python train.py --n_layer=14 --norm="layernorm" --init_std_up=0.0239
Each number is 128 + 32 x the weight over its row's rms, rounded and kept within 0 to 255. Layers, rows and columns count from 0. Numbers have three digits each. The size before them is the row's rms in percent of the matrix's.

# layer 11 MLP down (transposed), 2304x768, rms 0.0283, rows 1314-1350, columns 0-191
096:146131113110134144124126081093073143115133040137139132155191142165153129108101090191164144099122201144158137123109136133127090051138200140121117134170153113109067160129128122099162138149157104092168132129189106167103139142137120106145124142078070118105136105189164205077082140137163111117206164115102147164132163117163097135130161132152114136123139141173159097137101117075144091079096098075110183182092125200184091127127171101095159187126058124186133181173134100175113069173086106124105112140153157090069159170068098141131108079175126094175123177228128124157116163125151103100
105:090122112175119122169173111130118120129134176171144166025093084113149143112121108108175177167142165118145102118137057108155076163174132087106096166129159089153164095110110148130157127172107173187127144171124192125186110123163177118157110100122164112102140121122144169123128143136180095177100086152132201121140103113139161108148106117136132094112121102118197138099106173118099161125105107143117098047091102139179108067083154125184085101109120137200109141195121097121109129134170129125139136102097095192105098085146109148080121128088075116176082131075144126154094093109135170083
098:085117137111099108102126173178134099157143099166107110109115096100114151103120067128125114152161115128122087122121146164113138133122097197176079131144101096136198087091188139095102086136098116167154154136198140140147101139125128119106099129152108121140172101143109127125147086144117084105079029140067072101091098163131102118142131076144212135132108100136075179064178079151174081056118140170131144102161096121117091130126156118117139124121149103158125125099142069102124127081151119116145140127086055102133086075151134103097129141157146067132129144066154095139132161103147161120
098:147110109131178168089136113152121158158105043144188125171140136116118132144146152175135163161121145117141116078172162130117126034129112123094144177112093161131082093129107166176084136136059099164126089165129180159062091157162118112154128072105118133118075162117124168072143093201130088085158074165096133173117125151132101160132120153127173109168173109139198198073153116106123136127146100125154162114105144162151143158161125157151085119173138162088091129113126082098120106144113168123082141153096158065164152107154112163070145038113129127132100165141158143110112111158125172100
096:118152087127088100135107090155148089093171111204101142109112093053172060128121153112145144121148121153116143200114190126110148139085164170113138135151131097099167132098116104121132112158110136160124131141086125143119100130134116136127139074164077123111129142043157115164109156117184122146060147126119123058236063111144092105106141136087131131122068188128113113103138177123163121085147101164161124097138148112112138165155105045138112173158171112113095151160110130103177148164135142082105185177093171130101067138160105148126112126179111093178093134165119106116069089079126115105
101:113107129126171112144121113130165149088096132112171165119148093080167119132203133129116131137104138095154103096126094160107103103141100148104109099073092109109134116147131067130155215218146083106125088124097135129157061122153117189126157180133121128112126125169180154132133058105172190147111098083095208129176114113167141126106137049133160086132124116148127111101076145136126167128089168141146161163138133167132130170156146136132090119125143136103116081115182102158116172156124082127202134113115166154102081116096161100120106139041124131181068134136073138133125171154102141117
098:102133102143149073108158104116129079193103167198153089074153185136113125192162163109139146142186124128129101135107156120116053131144188102152088103073094149096140134100122139121131093132119157100094106143105108160134129121102128110138140147152183103157165095115142109209104157122094083145171127152126155101091138084130088063143143125119180110104071119088108139130199134123078135127055134111162152114159104127149137177133063074164135168154113074103150091057095091081124121113186090103153158116141090060144092175114092137143133147073122106144193209096119067129114111080164142091
104:070138140148150108084128117146130163106107049143137153126123138122125122181101190155177068128111130176138127098123089074158136114133115143155140088174178103112125131118106134106116192165130143173079116091144052159124102133114128126137099066144099171123111135149166126110146077103125173187170092116140098149169127161122222124127164132179164140105119139149112147147139141140038124120163149138144111166199113166072132191096140143104102153186113157117142101141157119099111156089150126072184123117098134125117139116111093154131124112071124134114119106127108123126189125128148115108
094:092100097135120090153139111129107100158155096141150141141141145168127149105143163071176154136133212150126140127106142138101111109138138118119160087110135103120164092144131124120141092109213059161132150152086127116133149135115144137151171117127129131069191136064095065196130141164102164142182121172131199125065198174096069152111095087132088122139148176123115127109175054151088112104089129178137085203125147163156141166142092103108127157118144146102085164087158131119146062168149104127142096144087138136124172121098157069131105148148130163180136151088107121141175085137132075168
102:160179153140105122131119169145209106092134136144110085151172130081104147156097103117134100123135114114118127117120119076117172154060115126088137189118111097142127121152178128135129097110077096144096095133187149119139176025129156109148164148165106172131159092114172176074151112132139103109142146107206115132184209180137109114084157161090107102130104135127109117121102162120143177082142147132113110123141175186114121168133155141171129210117138105099087098175119139112088096117133118168185106054133130140137141087143140138157151115184089093126137149182116125110172106091100059104
104:135147093043099095127132161192084091080076147154066163116117109184180122095150133135089133107155141113117088154146103115137163128083104104180129148132116117114117129190126163120157148130133172154116087143146160114104119147126112091131105119096078145097137128146102102166157058127080176158170147139132090147175158149175179127166129099146128155149118102156127093173108126097104187141173149139150159079186102110115105100135117148139094101149064156119152115127131151109197152141083163131120107054181092104102104170149125106121128092158129156129105119148144130112128165127148106173
099:218066091198137157069150072126160063098103078154124109131123160153075173128115107114156164112138142091106118131115151123146123164126110175151195097093138149105164147125141161168138118145086204127108089079184131134123082145108135162127119179127075142141095136138135111082143138100115130146087071252121074146159165131169165124131127107119181158092147121096139164212093126162163128172160083151090119069124117132136133096135110188052081129172132175151075117193157128123154117103124099152161160144146138158040093136159130138193132138103163103105101124139163105152111094146087082146
105:117049147155088117148163104103123105126096182094109117121138176112165128062084122094113175134178102077201093136113154158074117149143176094071099163123117124146058068166114124112095189139144065129092162143130117153116175178108078169086150120127170094134144067103112191123099174132163095067107133141117117107154138160125178188139100137136160100114152119165139089126105188163124099126141128115123115155085122108086131163141145100139101100077112063104083128140160130049143123176135139134189117134147190101131175080185139119143176158113056133123116119188077164155110144132091131171
084:127126130122127090099111087161117107081100133125139115044118118160086127184142109051122130113175121057109112129133114141126137136164100150123122145090110156149161122088114156156162141143119110150230115151118087069088158112078119115153126119125109178159147129105126138153139157177094084149149123171121114120132145137113137032158087116129149151111098131096159132121149155116127152136144131187100139101147142136155141143111109110106118097133118180132106135160125113121107132111096138126118127094101087151121166132170131145100131153133124092165118107148224132144132095104152076134
098:185101104108105140093157123116078080100129094123169068158137081089173163170102180086154110106133168134089109113137114073169116141129087150158130136142143098109148117166121077149207099136082090143060147151173156094078167127111166115124105104159091143183158092202153130144078135101147164142175153047133130092152091122174202090096163153149170115108109193126121110199097143060162141117135109137134092161110146129041126138174149168104160127077138094110127108159103202153138157147128074099080195120146161114110125126157118162120164130121139119076102175058165128137103108125122097115
098:114087105105147148065160143151136165121131091117160115111175151119168165145127149145143129096099194131083128160055122162128161074135173217102143161139100110129143110090133108111128116108110084202118197142158144072113116108080078116144133127154151135129098166078105134047146125113146086149162155098131177123068130115113115094157085150084138121126129087192148184172168127148125061085121104186105118128148069129132099087119135143105111068134154080178142185137122125187164134172113077085118100168068192109096123137142124148141094139118164178125150125226113175161195104143134116151
094:099164170108198151098061123135187176129062067148101130173134086139100094102140081087117119061163130068146116123114063133051059091175175146053124111135100149118159096120105160146130083137062124229154132113115164146145150143079079118128120138126128139126154096128127124124145135077142165117149138102130174102143143152148158115115080147114171075070123103161139137101102176102151117094091085062165140074153091174132113094111119146095156121140139118130074046086187132179091128063089184142137075103128099138055071140116084161129125142163063095066094188112152121044144104150160100147
105:105056127105106141113145125165136084187116167127118128094125125149115145077139124116107201089142181151127115119127108171167073163123135166176109119172161144085078099190121127142065179116089117085152172114127131168123096132151126089105093149155127132194124134091117199127144100151131136174128141112126179145163147119108112156096144105100088099194101145158173196094079167116119114155100128121105076108170124137146159118122077141161146146116127093153144104089093125095110167119135110073094055121068146103108112127148144150124114111085130083157094102140057120063099119162208123093
105:049122118172087131111121124133116102155108154147117152130185086097139142152137143119130108175118129082190142173140150083137142090159205096153130129134128108088141144108102077096107105135092132156109137198120129171146120122120109140109123120085166128178156123109159137160079094152139127056145172103154165168148103133122205141139130102147095163076160078177119154151124118205167131113071128128171114104146157129085142170119134102119146156121150135099097177172125141118142175116132149136135088144125100132147099090135116174102125103083083160147107133119184170167089110135165091161
094:112119161176141146156107152159107139119196000181115178128126143095120149124092133119146147101147105119148070126112161150110111119108202108147077120097109155110117131162195141106101084134155106192175104110152121105177161112142160131181138114111085179108116078083067133128112178142124131168161172116095112158114113134149153159112145108135127120119164055106100125097105176109145136095134157146102089105117131155146103143114144127126142182181117085122075117127133127148149133154087139124156154118119110140118104137045093147101099130157112120138153112126130121039101102138125116092
102:195149114141159132103188092137141043109125056166092090157103123160124190105119119127162125095171084085176125069122111142066176115146070099137154133109069101138050066113100197090119172188166110206135086130143111151156167160211111158076095188173189147087141074101175122138191073137135155090173139145197130093133175154099122088114144169096105130161086108126077125122140100137155137124117134156153203061120162166123102182122128136131113142128136084091120154082150072078117129120122094157134108168162115147127128122142148047071138182125191131168142122110087151121179151132130120101
104:122201101113084173054125089095132037120146193137087128164095078182157114094185114115138151115125105136126134134136171127158187116078164113076073107111141099143117101072163115107172163171100192119143142129133096110056144146145144141103150183106173167101138086116110145149176179100131131086140132106127157168175115137133074085098109159097107210247110153152098117106111151095103172225142163155186114185109143163110102129128135145100152124138151154177165144111164072114102153158218150160111122069123166145121151142132141154157127083115164046140136193115207152103126130110145092143
101:127128115123145137186115166199141092056160035029156163152184140127154073173120100125111112131122097195187147133099144117144139135120125105115105125104119118137132098122203176096166175146188123108100148124108149176097115139118115120145137150124147136124112146088147143080145136209126132073103091104148112116091162108106159111123201147055175109151183098106138123147111158122135107167149133090137103101144153182182148122164052143120110105113084082138136090113104106089129160104181109177127129102150099162161168132071123141156143152151127150163130152130087129132134084138125180145
100:159128158038117078145121121117105122090131164113099074065092087172160123087084147101142023105129114163106154129110135149145106134116137124145077158135157149109125180110157206130133101086101141154119114111154189113141184071129136141149140187170125131164117140112116107119155062146120126134123107111096162192075134208133109075156135131195085090130133175161138125100099072113131135115106147081121119102112096143096181191124140139187113093116078161146113089163175100157118150159064084123116127152113097157159111072158195084129113103124132085126153131143125075130198134177141132084
106:112106160140134117128111194150141126095117195090097144147166096116085162159095109133178154147117116125181107163086113178156159094147181115124092124124133122154176174115140155055166141115107151134147069105127188162140098106152151134128187129158145157079158085121122145192144118138135110121076062147089135086084119053104120101166124130138100147123108172065154113154162171109162104094168127101137073085147169086075119139119210121141086119114156083133139149175141133114170146179146119153117144125125094080136100100146123105125098142088122115147182122133091086100150138138172131109
099:086161091154123117138059097166098099167096172136125119068136067157082123166112100089080127135176111080123103155091112162125111171119203255112103085148150191205101120190110113080106159107109146152139080166145075077140114171069110149133112092120111134126131121081136151195170102166137153125195096101172131083118141095134116143084182108095081122126099104120097080134155091125103160134138146143128122102170138135118111088092118136168154140170071151156144148134158170124075127141120186121137120135150074146125091077071103088168086161160116087166170143173091069118119124106161155132
101:095154106181157096188087099091151120109124145108135055119146128164113125152136140131126154144060143146106212182124128081117137105126152147122178109142108140121160173149165134141099131083138119100110104137121084084124114113121172111096147139152115137093120111131101087091203122178072113184160128149108144089172123130169147119141144108142089078148110122177175152075134115137119123106157085129104107124073122119187133152177093148136124120149133105126080131134165191110134131155113105143139102130169128096106139029159140186171125103148101096094112115140102120146160096129133200119
100:117125153192137089143122102109104158129106113150130199165110094112119105084180117127146224188148161123119157138129171091192120145119150135082103159047087094140148103087190196173177111098136141130125061098113111180140115094188100083136185157097138131164080144137102144115177131115142130119092155145184169155160099151126111131131125098098051084147169156097080088160122145111108115175107107144228114124162154130119132154101156119117137163141145123100161142155124081145118112106102104171113123096068118156066074114168142124136057096148116062088120140140141109101109175124087121150
104:095119099162159147063125180081121134122120070160102138134113145165101142095143102157159197082130136104112137107140103062151141090130129136173118113167143097105137128143125139137103133189181122102102093130129125171149101078171104181152075133109121150100134043116154169130141129111138089109045100086123145063106090174113150051136153193102137145201136127109123123088101069137147099093148067170123097156106203190171162113143122103142141139177098162114147120178073099108142105118147164113091133111187112162145096255141101154127186119123098123119185106088148083132145073141202154206
098:117085125113107104156123160123126136086174000145125077103128074114128137168170095191128132158073128163154194134075138124153114097109106075108124191130088140134123120098103137121133127125148133123123146122076158082074124125096099122066174109140136129135032124119128166066089116173067169180103151195090116081116147117135153149145141122114082075123163066141152144071120145129151111120079110112128116153110174160180141116160164105153148149161093119124158139143097152122123112145174112110137160102105144138142139191062138137118099124118189165162180122115140149137174139123130136171
092:115103163119095124052134121091107071096129255128155066090079067167091172148137154137144097158143169154148113059150179115150129132113085081118075122112209139103056095098118125108149110156090097067088138115092111114121122107096094146160123140103163177138088137137173140113181134133093105124069141151155168133159118189154106063094096131135110108156147095080107122106141185105131115107197162172077097118139090148111166178105091099096155104146175163117136150183133097122168103154171116168169155151181148128176153097118125084101129114144129121109122096032115106161138152151126165126
099:156097178138123148155137139107186061070127111173126197150106140152177106113118102163090176143077132129163021146136118093163105142124165161084165138116141141181121141162090115075163144147137120139160139137117133133194081150147102112141123092142133140102143129124127138130172108168152105125113117140149128154124163143077074158082126113182078129151174156080087102125081130173113100118105104178102134149151077047116066134070157134114091091156139124186125135163079166114180154116087159054124136120131157079070093173138162133213121122136177126149081148145120117137161088111144130129
097:160128064137128100166095109169106097161116063077152101107155175147155108180120119109138092117176124103154151121142112183123111146101138104121170149091177131064167087141136117163065079123121128131137210150175148126143139119130071168125115149127114119186163139134110089139102137122123130148141167107138051149054131096136136103151150158182157128095148145101120168174170183167097145082170151074112109148136082087134194098162125125157121156126122097186184129152156106084117121181172170114150091161166124132147136169076173175113111140157139123135092113107124126114114094165157104112
095:162128124147123093107139131142116111086134110134171174121142118133139134109131114149145138135139113139101136134114148093131153192160096204128159118064136129092130135078130112185183156122088125125167094126110093087156153124154134110109100158140187132140093154154123181088123121141096136169126088144115134097160188120166176119140088140092112126152121139108112118147230135116153127142170112118164177090123149133106129107070131107131142121191097117123069135091129194186108118134146118072140146092081128147099077142130172088126146113121174157147070117157105179153145084108162084167
088:109106127095162118100088089153127149096148139112114125161195161094163088100127143150129098112107084139204147172145172135105130094154108130107209135118169070066129158133146138109083116145147062105131080217156168149137141063146065087109103133064115136118099143111203153152132155143105103110115156110129049150108128153154171151189124133188099079127132121139144148158048108168183196132138110070162156096100088121158066116155081121134118129143194119131125112116128100167112137176170137095118106133106118108123110104117154155118141119154097162095173131090114153147092128087094196154
096:156107145053129100103084124088175085066072115148125106142144102085146093074121139132105160135123136120157157092124082088035082126144085089174183144057165163100123134166160126128092130116127118131167093255065159190139139118162138095124141081148135154146167141080126149158094083175136116148181169148133137156119157124132128116163208191064185131108115099077167133146139147134110101147116109133123046137159140202079126128125174102117099124121162139177098154160121123132135105148135117106151133116158149185142063151169108158134116100122150162087068095120091112099147112111138093112
099:149155102119088205108151133140188136173105142125132150131189098121121156109118126145124119143176147109180106105161107132099119176122136103149111109121120116092093121126096124172143159121098159071124178135150104134148200111104108115110196134126008189124088108103128135183133114139121112151138106242146104117111115140110155105099178103123183143126109088091151104143129158140163095160108144135138118144189163134197115143139148129143149107189103110112095140128219106153116147134168118133163142161158136154211177115174119092110095115071131141069145077102041112146177071096098144089
# layer 11 MLP up, 2304x768, rms 0.0383, rows 1315-1350, columns 0-191
106:109122120128177091121154166061171098145090127041158137183158161175176106084149121139144143165107147182100187097167104132113151088111147194099126120133117093083169122124162117160130138176160130146083111049161051152059136115158135162108161162078152117063115143139124104139104168138146139100188103099165131135164145148184110105113161129098180114085159101081120139116158121111087116135171085158085084100132192156112126162111116093121099130115132170156122120122119091111162155156165129094109179145197052122180179093136174151114162080105085133097126160107133139089113158185181156107
097:132131144111099148152191151130104142088131148145165143111141124071120213107109147154156090116163150144137065119101158095139173124147159094116119132119196177170131123101102137144123151142125126119080131104208109177095084084138104114161131134133090153093115128066159194129149133152144082184140091104106114093117187195140118114095147137179121126113173125081135122163115134145083098073144115126122100130108104076172158141119103111147127126165212105137122153093172112156110140109112073071140159114146144175169131061168125144170114103119120123112169164143096111099196114050177100164
098:165087131132106098133119110113183124202118180085090140175144142117144147159094173135121136138217110139117102085158088153190083077118128118096159135154109065144126138146112150163127127137130067133118110045138167158136134107166160159155098138086095165068198071148105083145157117135093134187116147136199164139125093097104090114121102039099105123109140101156097058160135145150074172113165126174084105089106060118107096140142166110132111139107139192151089102136106136136112123120211152114119126121122103161152099159097056132170138124153066131157101177124113132161117051133125124155
095:104154119136154062200112158129131123154137123160095151170110134123143154168128142119175162138117105185112120084120073179118128128118107141077101147118163136163125128126126077128159142116147110134111155094086101150123110101126095103133123138137127154112156116115063123187124122154166142189099166078103140099101085110118110144124143167104164089097062121123125142109129102132170078158123139170113123140152154095136143146092085144130183155213095108124093145141116145103123128129158151074144136155177081171086173106148106076129162165094049107112148152143149163103147110140106088142
103:145100190149151145137111146133075102157108119110112117180157128100122091072181109055109102151181059151132175104097107201122189160095110127110144077150143157114160115173092062151054122120170098107085106093113167100115152125125172134138153180096101100121152138117156092126115116093173132129095178091135141173139086123147125117032103099173122182068190089071104166090175124185131094133108177151125136168097129114151164083090150084101063151095145138102113142141138095158055142190183124128097126155139113106159128123087155082160089153120128097041132119091217210098111113154110134119
097:174118089118165179113117156171163091091137147083196110190149094121124122124089131157101101094159123163152123088147120138128181136071147126093126181124139112084078142172161088144098120138162095103131103114151175156167120062073203098163082077082096051111131090136117087164135164101114076122165172129088197122164076222106148078094122124157131113104073167139124085113097108164159126106142114101157119067138119119128150131098063149144171093104099115117159133162156156167104105155141188108076116119155133143073163139091097123147155137172042165069142081103099141050126138100137145122
105:123144136078202107176099174147121130150120113122188096079122096103116113106086171141132106162106175126131190165087076144146180146114071159156145156093098133126161101145144066177076160099162136115155137112115051118112151102168120211117065090126123137156125148143123167149146123175159123124093135132095090094186149111171144170068146137172087144190171097122110120146070159134161103099115146124113138140085147195146141134127131182131141103207166189197160118137137098143127140140117092138089115130151165106172149101126129122151135080073174149088079135208147112100096125183182162147
095:131143091159184165101137199103119187114169140129138133100103138118099087138111145127171151119140125136127122147101055120170129125105113050157132142167136127151107169149149030135103126096109121131106111121150117116143159140183141188103088125131125142094173161125143103165193104042167169083095151083106125172074163148174162126114144132148131215126069150168151102144159113177187178058135188183069139094170150096158155188101132101108112142090109071146119183164142151165133119138184147092183169157056176098154106093162135134148153116101112130105165156089170135127088067158096096207
101:142161159128119086170153073128148126121007181096183118125131176166121167129080203165150135153110097074124116090126127155132107128127119158160141084132114117110081180179166151148141125079090125152123122099124137137102138117118151139137119106092156155113135157177145182123166106163181128132210131138225164127097137140107149135116147099108190123146181101179176104170181126104112105122082056071189124118085156066113119106107082181176134178136098133115156096117179177155160119136105099139134100102141136144105075081205181146112113099124060175102144169165135170130105161091130122124
103:173056150119108166157187119157085185111164077142097134149155114160077130123112145175184100156092112159130108114182095146214088109073127146105124136164150175147125156156137134153053103143117119191052091117156150107142071130108186149135110136121144108124153103054099050111133152162118077138073136100095070113129113171103103164176123102103120158143107157163157066119128152136115102143198128115062085108140095085179078064093111198173205121091104071188143112185170115148141125139096126128079096099156109198089098124134131119116131110142144192118054115133150150082117128111106225120
100:153101094114168159113169120036150190203176152146127119099155123086131081083149160121167068066129142112154154114152143115140187091108168143175049130106129122126153159131165094161108132153159138139113150112114090153126119144183170138098100116177096093180125157117121117049057171145080106039141129155133133135196084132174151126123150110104178141092118163140058082114124109142125122134067121170101162148083155115142178132114112158097096182135119143131143144108090176164155104185112146156101100061148178165090116094079142190179082147135128107129146076131198113127138119147175121184
104:095170141137088154113113203080132143081143155122148087145097174112145119105160121097105200122103108110157139102149105128159078179119080101145075185138126177063095163070186134148127111126134122108080147076155154147185108124188128113135081132099130093089201128130118210087082150098078158161095116127127109095114199144146127142125180134154081103132149116091127154110112175116104091093099144099083110163097081139136127134121089139173135149102203091123105144110141172120097134110146133121162129106128141109071137102160092157126176127141104119111119112126089151167096133143167180150
088:099095133128085099118080143124095135186110118135127107109075137150141186151145089140102128157112167172139142106136115082125142088071135114173117106133150137154104097133103085110111105096115107107121172145136110093105104141117159126108166166125117128174138121144138110169085085160153088110108167114056162150122135175143102103109111068171121142160201147096160082148152101114106132020128146053161143110148116137124125176122128130143153149099119119143116147115081099142078131180137150178095159104128144164123168042169143091163131127123105198134123134163135101111138092140200119185
095:144094128140137151186152180101114133144112144087090172102080085159133118093125137159148104114144151149148113152119128116145156059154128064073110077100164177210101137165103105103103129116143033129097120079132122118122174079130088111113069105085130071186111114084138071091164088093134124122155145155067092107108096179101117141159113104113109144135138126125120124092157185102121149098133081122102156168159127135141155120114115136109172152083181169150133102135082174153202196196178090087116102140191122175159087051094103127194173172111055181104096205093110105137101104135146143103
096:159149134074145102159072100127165105105085129141132102191137118101126202092099114143114150109113095085203077153110111163154136121149153123128054126153135191149181107149147148174088193163113105185127100078097150131132156119149165068141068139126096112112181094099116176148139127121165153152119144127096082153116180159115074186107101097129144129118107181075092235157088118144125084147081137088110161078100116083144145174139150179141141103167124188111127147110152177168169101127137134196138125117147117121085067109179091150146100179089111090170111130075152075128069130139166078097
094:092158133163122123151054132128081147138135105096095143147088156106109107148174128080090139150112156150194090135132073127134132110094146198092147117154138189146137146118122098164122107146150073142139149148162143188114092183042128098161132069077104164071051151123106086142089160139151097094106104090105128200099131123146146112099125125110149168174094185100141139179150145108116097153071089126124054185113104145182084137089192149081168050124166161125087111108163127095112159094121196097089080205123097182140185097107105082143132108088164122134148170130109135143139122152171071090
104:120114159142072180107090116120135150092118186143141141190109155110077181110087101107105135113123102134190093117137138125111152147184085142147092151111194154103115110106161085062128173157118099150083187160111157137110026124135124179113158079080203124081143124066134119137150081155172117165152118095149171144127138148176108114103121050116096136109126109158154037149087091081100100092110124125148081123072190096159113132133122128199171089099086093103108106088128136117159150143187094140174131146067190106146053147140132131128126145145130165119068173103180110116086151075104144112
105:128091171185069200169110085109102095127102158086137102137089101138177092144124178152172158095124059157157145108115171121124123190169118150113219133150140121127114111117105170214091071148121124173145100059138146173123109120132129069198106091096115168196178130105131126134156152187127123109126119102173111110141151115120136148159084183152149102166091107123156162140135146166186132056083123087089148145156103147157125143136076121123121133118128142165105117098146144142103145159154117132135016062146069124048131102089083145129143138187074124141097160082103105133139188066146088146
094:089164145132129149113078119099085162119157139133103114156153128168107155135138132128150170126096186149162097151088101117146104131155131167088114145143134153176134147147118094123139120089170078150132116078163089132098082164117176113100142143164137120102161089082150086128113160139117146165123103084154105138131122214071119104129094114144099151141133165136105162170117110138127101125076184127182105076097127181193137104122165131127161074180161108121118141127148205179075187136160106081133115191108141180101129134133067107104154087100115140061151148114155143163158085104170109126
100:107046157103130112153154158124134106097088117143102110110148156057125126130097175127141134106123137118088111124137108100111136125146088123140105125087133171137051142137074174120137146158104138047082032134088056160051118101147125102098106106108155113111129142104138103147167130172155150119177136122151082131171084153175152120137161171074173108145102129117173107127105139116128114111121100119146114146175087100132084157157169170210117121119140119128189124144173146089122110140114179155118113191062095086155111071117103129117079115164102150116146189135132118151128118090116131103
106:175158189110178157152142127095126160143081179113149109133117087159180102173072190154120126196121073133138103167100137169129136097115128134129132113095087153096160194123153139121153112141154117130116100077138082132089144110114140113120076134149184076145065119093147174094106123155146159087098100099153163179091066208151098134071161172084174111130093129130192106173114141188098168090143103187137178137138047133109137168131114165112096106120141120144113068085090165144082121137166145103050143133109120114124178073101130135154112113096109061062133111157102146140138160148120130107
101:148125141126196174120176104124179138116096137121143097156166108207160078110130129075140126176131123083197094097101116105179125117114116187146128158106146102124136146171111132111093184112148072144138090144099079096131131186104075130121148164122157084132130145120152158189118182126122057079146153078131102163129180091150099097146139084102133131084112111120133181128115127094107098122139121173178086157097052187157119087117162125122191154143139097171119121101187164094122076135116169079087131226143080136115187121116154150154163104157069181147120075152153144147151112143126097119
101:142156121146080181110084144097171092151127112088165081156139082182099143139149155116088172083135054161133091113114086129148160135094128208124118123137119121144054158123206103177164163102154089126065050105164157076138112139148136123120102050112144125117202127061179109154135130105096122172094170124101060130112149100192102090149144108178145174111100081132150140153126169131158111113134059100114077140142138108177141119168157119179167110163158114085161146101126108149147131150127089087082087120122155118210172114105172174148122078112138116096148105136193119153156078153079131134
103:170137079179136112109145111047113175104080127117132182175144064155137124068120117120115065116102128141125118078186150172163069149137114218099123167139119062126080126121128115128134136101104117115092111068072106134130087098129148112115149106194094115155133075156130123071175095113139123159174172118065075148117214120176104099116137177116176152155083172079144123107163111141134066117127100119100113177168108195090133145128141105116148149152063086189157133162078112111151171129171145105149134117092059131122090139165181128127147190092043139167103137060166147114091123087109135128
101:079084094088147170112169110108173162137105153049140073145135122136132141125113102139096141163133073148100158110114110120160187152155186155108132177128145156133139076140128111125066142187216197148079109132128125184093132095115132100100048070125139134125141126096121137132212167176118134100100118137124090166114074103098102134117145146031131108147116147095120092129164112123134169136130131151116166120096126103155187129075097098144076098147114129189095139181117126160122085132160193084152072151108101182127163132134139147097145101130107163102106118080149129086174144149097114055
100:187130180068131169129107072105112178156131208090153142079116115099154142128070197152155118152117086126152107133086127213137092116143077121138090161146120164139100126092153176110092077154126099164104152070133149186076169138135138110100068178104078115190096161162101137133152177142095169162158155138140110077166110110123083115184090105082154198114163135119129127089184093107157099117045107114122107174095153173193116067130176196101138141130117144158109117138144151190134096104130104108114097100158103139130049119083168121106160141167113120068110109122099146137076163157151102187
102:127127129150127161094145148092086166122118111136143165140144088096118100142083134119087120116129103105118127137181086141112118064089127113158106130060103146139131112164127164099135133158173152179097105148132113125131092135139132143127139117140144129091155153136112066072126103160197081139118111082122129122095161105149033149123104094183143067151163151130131141111169150139107160123142177086105139110117139145158192140148178145144127118130125127078082132132157132133136092101155147151149086175103101131156107095157081087139117125176133141068142133150203132154109133105144123163
103:158112170124155155123115157146106128119141127121160136145095130159138086100139144120177147133121124140190096052097107146147167165126098169168114149139167129126112148195144073074086099118188153144079093152148133138162043074127130096126117092107138170144141076120155167103147174106149134126124182053100174187123138196160098117092134141129112146129109150156132129142151112197152081115074150154118082085057123139136192136109144080179131110147164131120169178117119119110138118179121125102075078116125136187105161106106124089160121113102070142131124193106138141127128166125149176173
096:137056213158202133181132137111092164128153100156144150119101091137139096119117163153156076056162107153151099127132116162150133164129154138102097131124124131143125114110076113169094124168156122139120091048089174182095096141117162128189153094129134134101181145153114090155151163168158130172170151017140161123170169142093072199098119154132132163136120113151113086168125090117055174149131124165109179139082111130188150124093184150107156145161081129202119114105077095143136109130089166085111137093086078152130076117113101108123081110182093167158109139048144125131154102165111120151
093:160119122144126142129148103118127152066121095068183068174132131153187167153143185219058134178089100170193118162101120127070138122162101123154123155109156120127136157130167075202117183190127167156163142095187142195125170104134119133184109083102147143084130136176106147137113125177150150160130140022113158098136125100128131132125120174056088123107153196130106131089089162142086108130111106128036113120088127116197142127166153154106110129167103121129114104161156135118125105167159116124113188150152112138130155083138141116139113200085148112148121141133140130100138160097113094146
100:156062114115141129117103116109091126090094149142090097114145134113066153106115093158128138140156095193189077124122109157099145094113104215077116196111177134104095115152115067090069149159116151083100094109104154140111089117089144115136081119093097122195169053090102136163105218092215067122165117113124131153123173137116105125105163113091090153115146141111145131092142135109100138159122156143165103095090080113110099113077124157152117113171166066096151161101090105155111141148166145154083096114134161127170163153121160098122114133109134142166084104175139167094179135108183155184
097:147142171117142171159151136172136186084185155094093086203152208131113113157114156122163136124169128195131135125176084163187127132069123162122105134122131081123113126201113080140131115159190065127189116150146119071099141127189148172091110055120113145124135112143090062122130145085155142159080144041150150112131121184235068139126122138066135159197102206130086149107172108128183152205168062074151148104119151146151140107039132127116114099172169113124137145097196152108126089135138188179136076156133145109120099135226129123128083089115076129135106147137106148135200147128109189137
093:105121178142167123102127155120127157169104124131113129162128103129147093065142137179079088080111158168132149092135158121199128073139168131095117118151150150121121127185162107115154165084167097094132130114124145125151139150159146144150124067166076174096161214084074092157160172161168143133111183104111131094056169162143114092179151080144087108077122139176184141109152129105146091114145153145158102124147136112117140102104167145185110111121178086166183141104142142138125208123207152061098123115176169110204108103157156124145090081152116178076115070070071159115154129102086130151
083:151162150117123128132133135143145134150107095127140085108071119108133114171077148159111132117143154088089135058143023094072143165148085122140093131139099158145067146128140139101150159134097191139141102079140046145126129112128153157077129118139177105144190145158111093125127086133132085150091134195162182138174171164105115070074122145129175144132199117131126091102136074114083126127078158125102110186194144177124165149128128110103144097123215146128098150163120138106176123064186120095120146104120140133153131138147092120147136128140132139150094118178120136123146165148133145169
096:179133173145093101123119135169123117183152168119103069099162090131104173125074138121113118073166079144159142125169090178163138130075158115085103095074109138174123108168147046085120098101114116167184139084158110129110161107174150161080111119058159139127122092136188149148127143133175166133078191139085113174160111194110122193128119099124120188083172164137084091127069136088127136149125091145116118100087143114137170167098164149116132167095120185213172126146188162132120104147057118140129129135078084084134110126161063146139143149095118146158163146125123132160091087122123090132
100:149168134111164121120109103150120149088089162141144103135150168156078112108177125095138114138190073157161147070149105121129155129160137081115105138161117164185119101160185113095067132152151174106075170099101122140141067170094161150124124108105106062151145100126098083148097114088058125162145127083159088141096098143127117116124127188160105190115091168131139061108117151146091144112130121144113116124160152126151081146192124142136181099098111139141109138138148155169152147153161143091100135127112103098087067143196191121105107168078047167122173098163153102073153164063112137091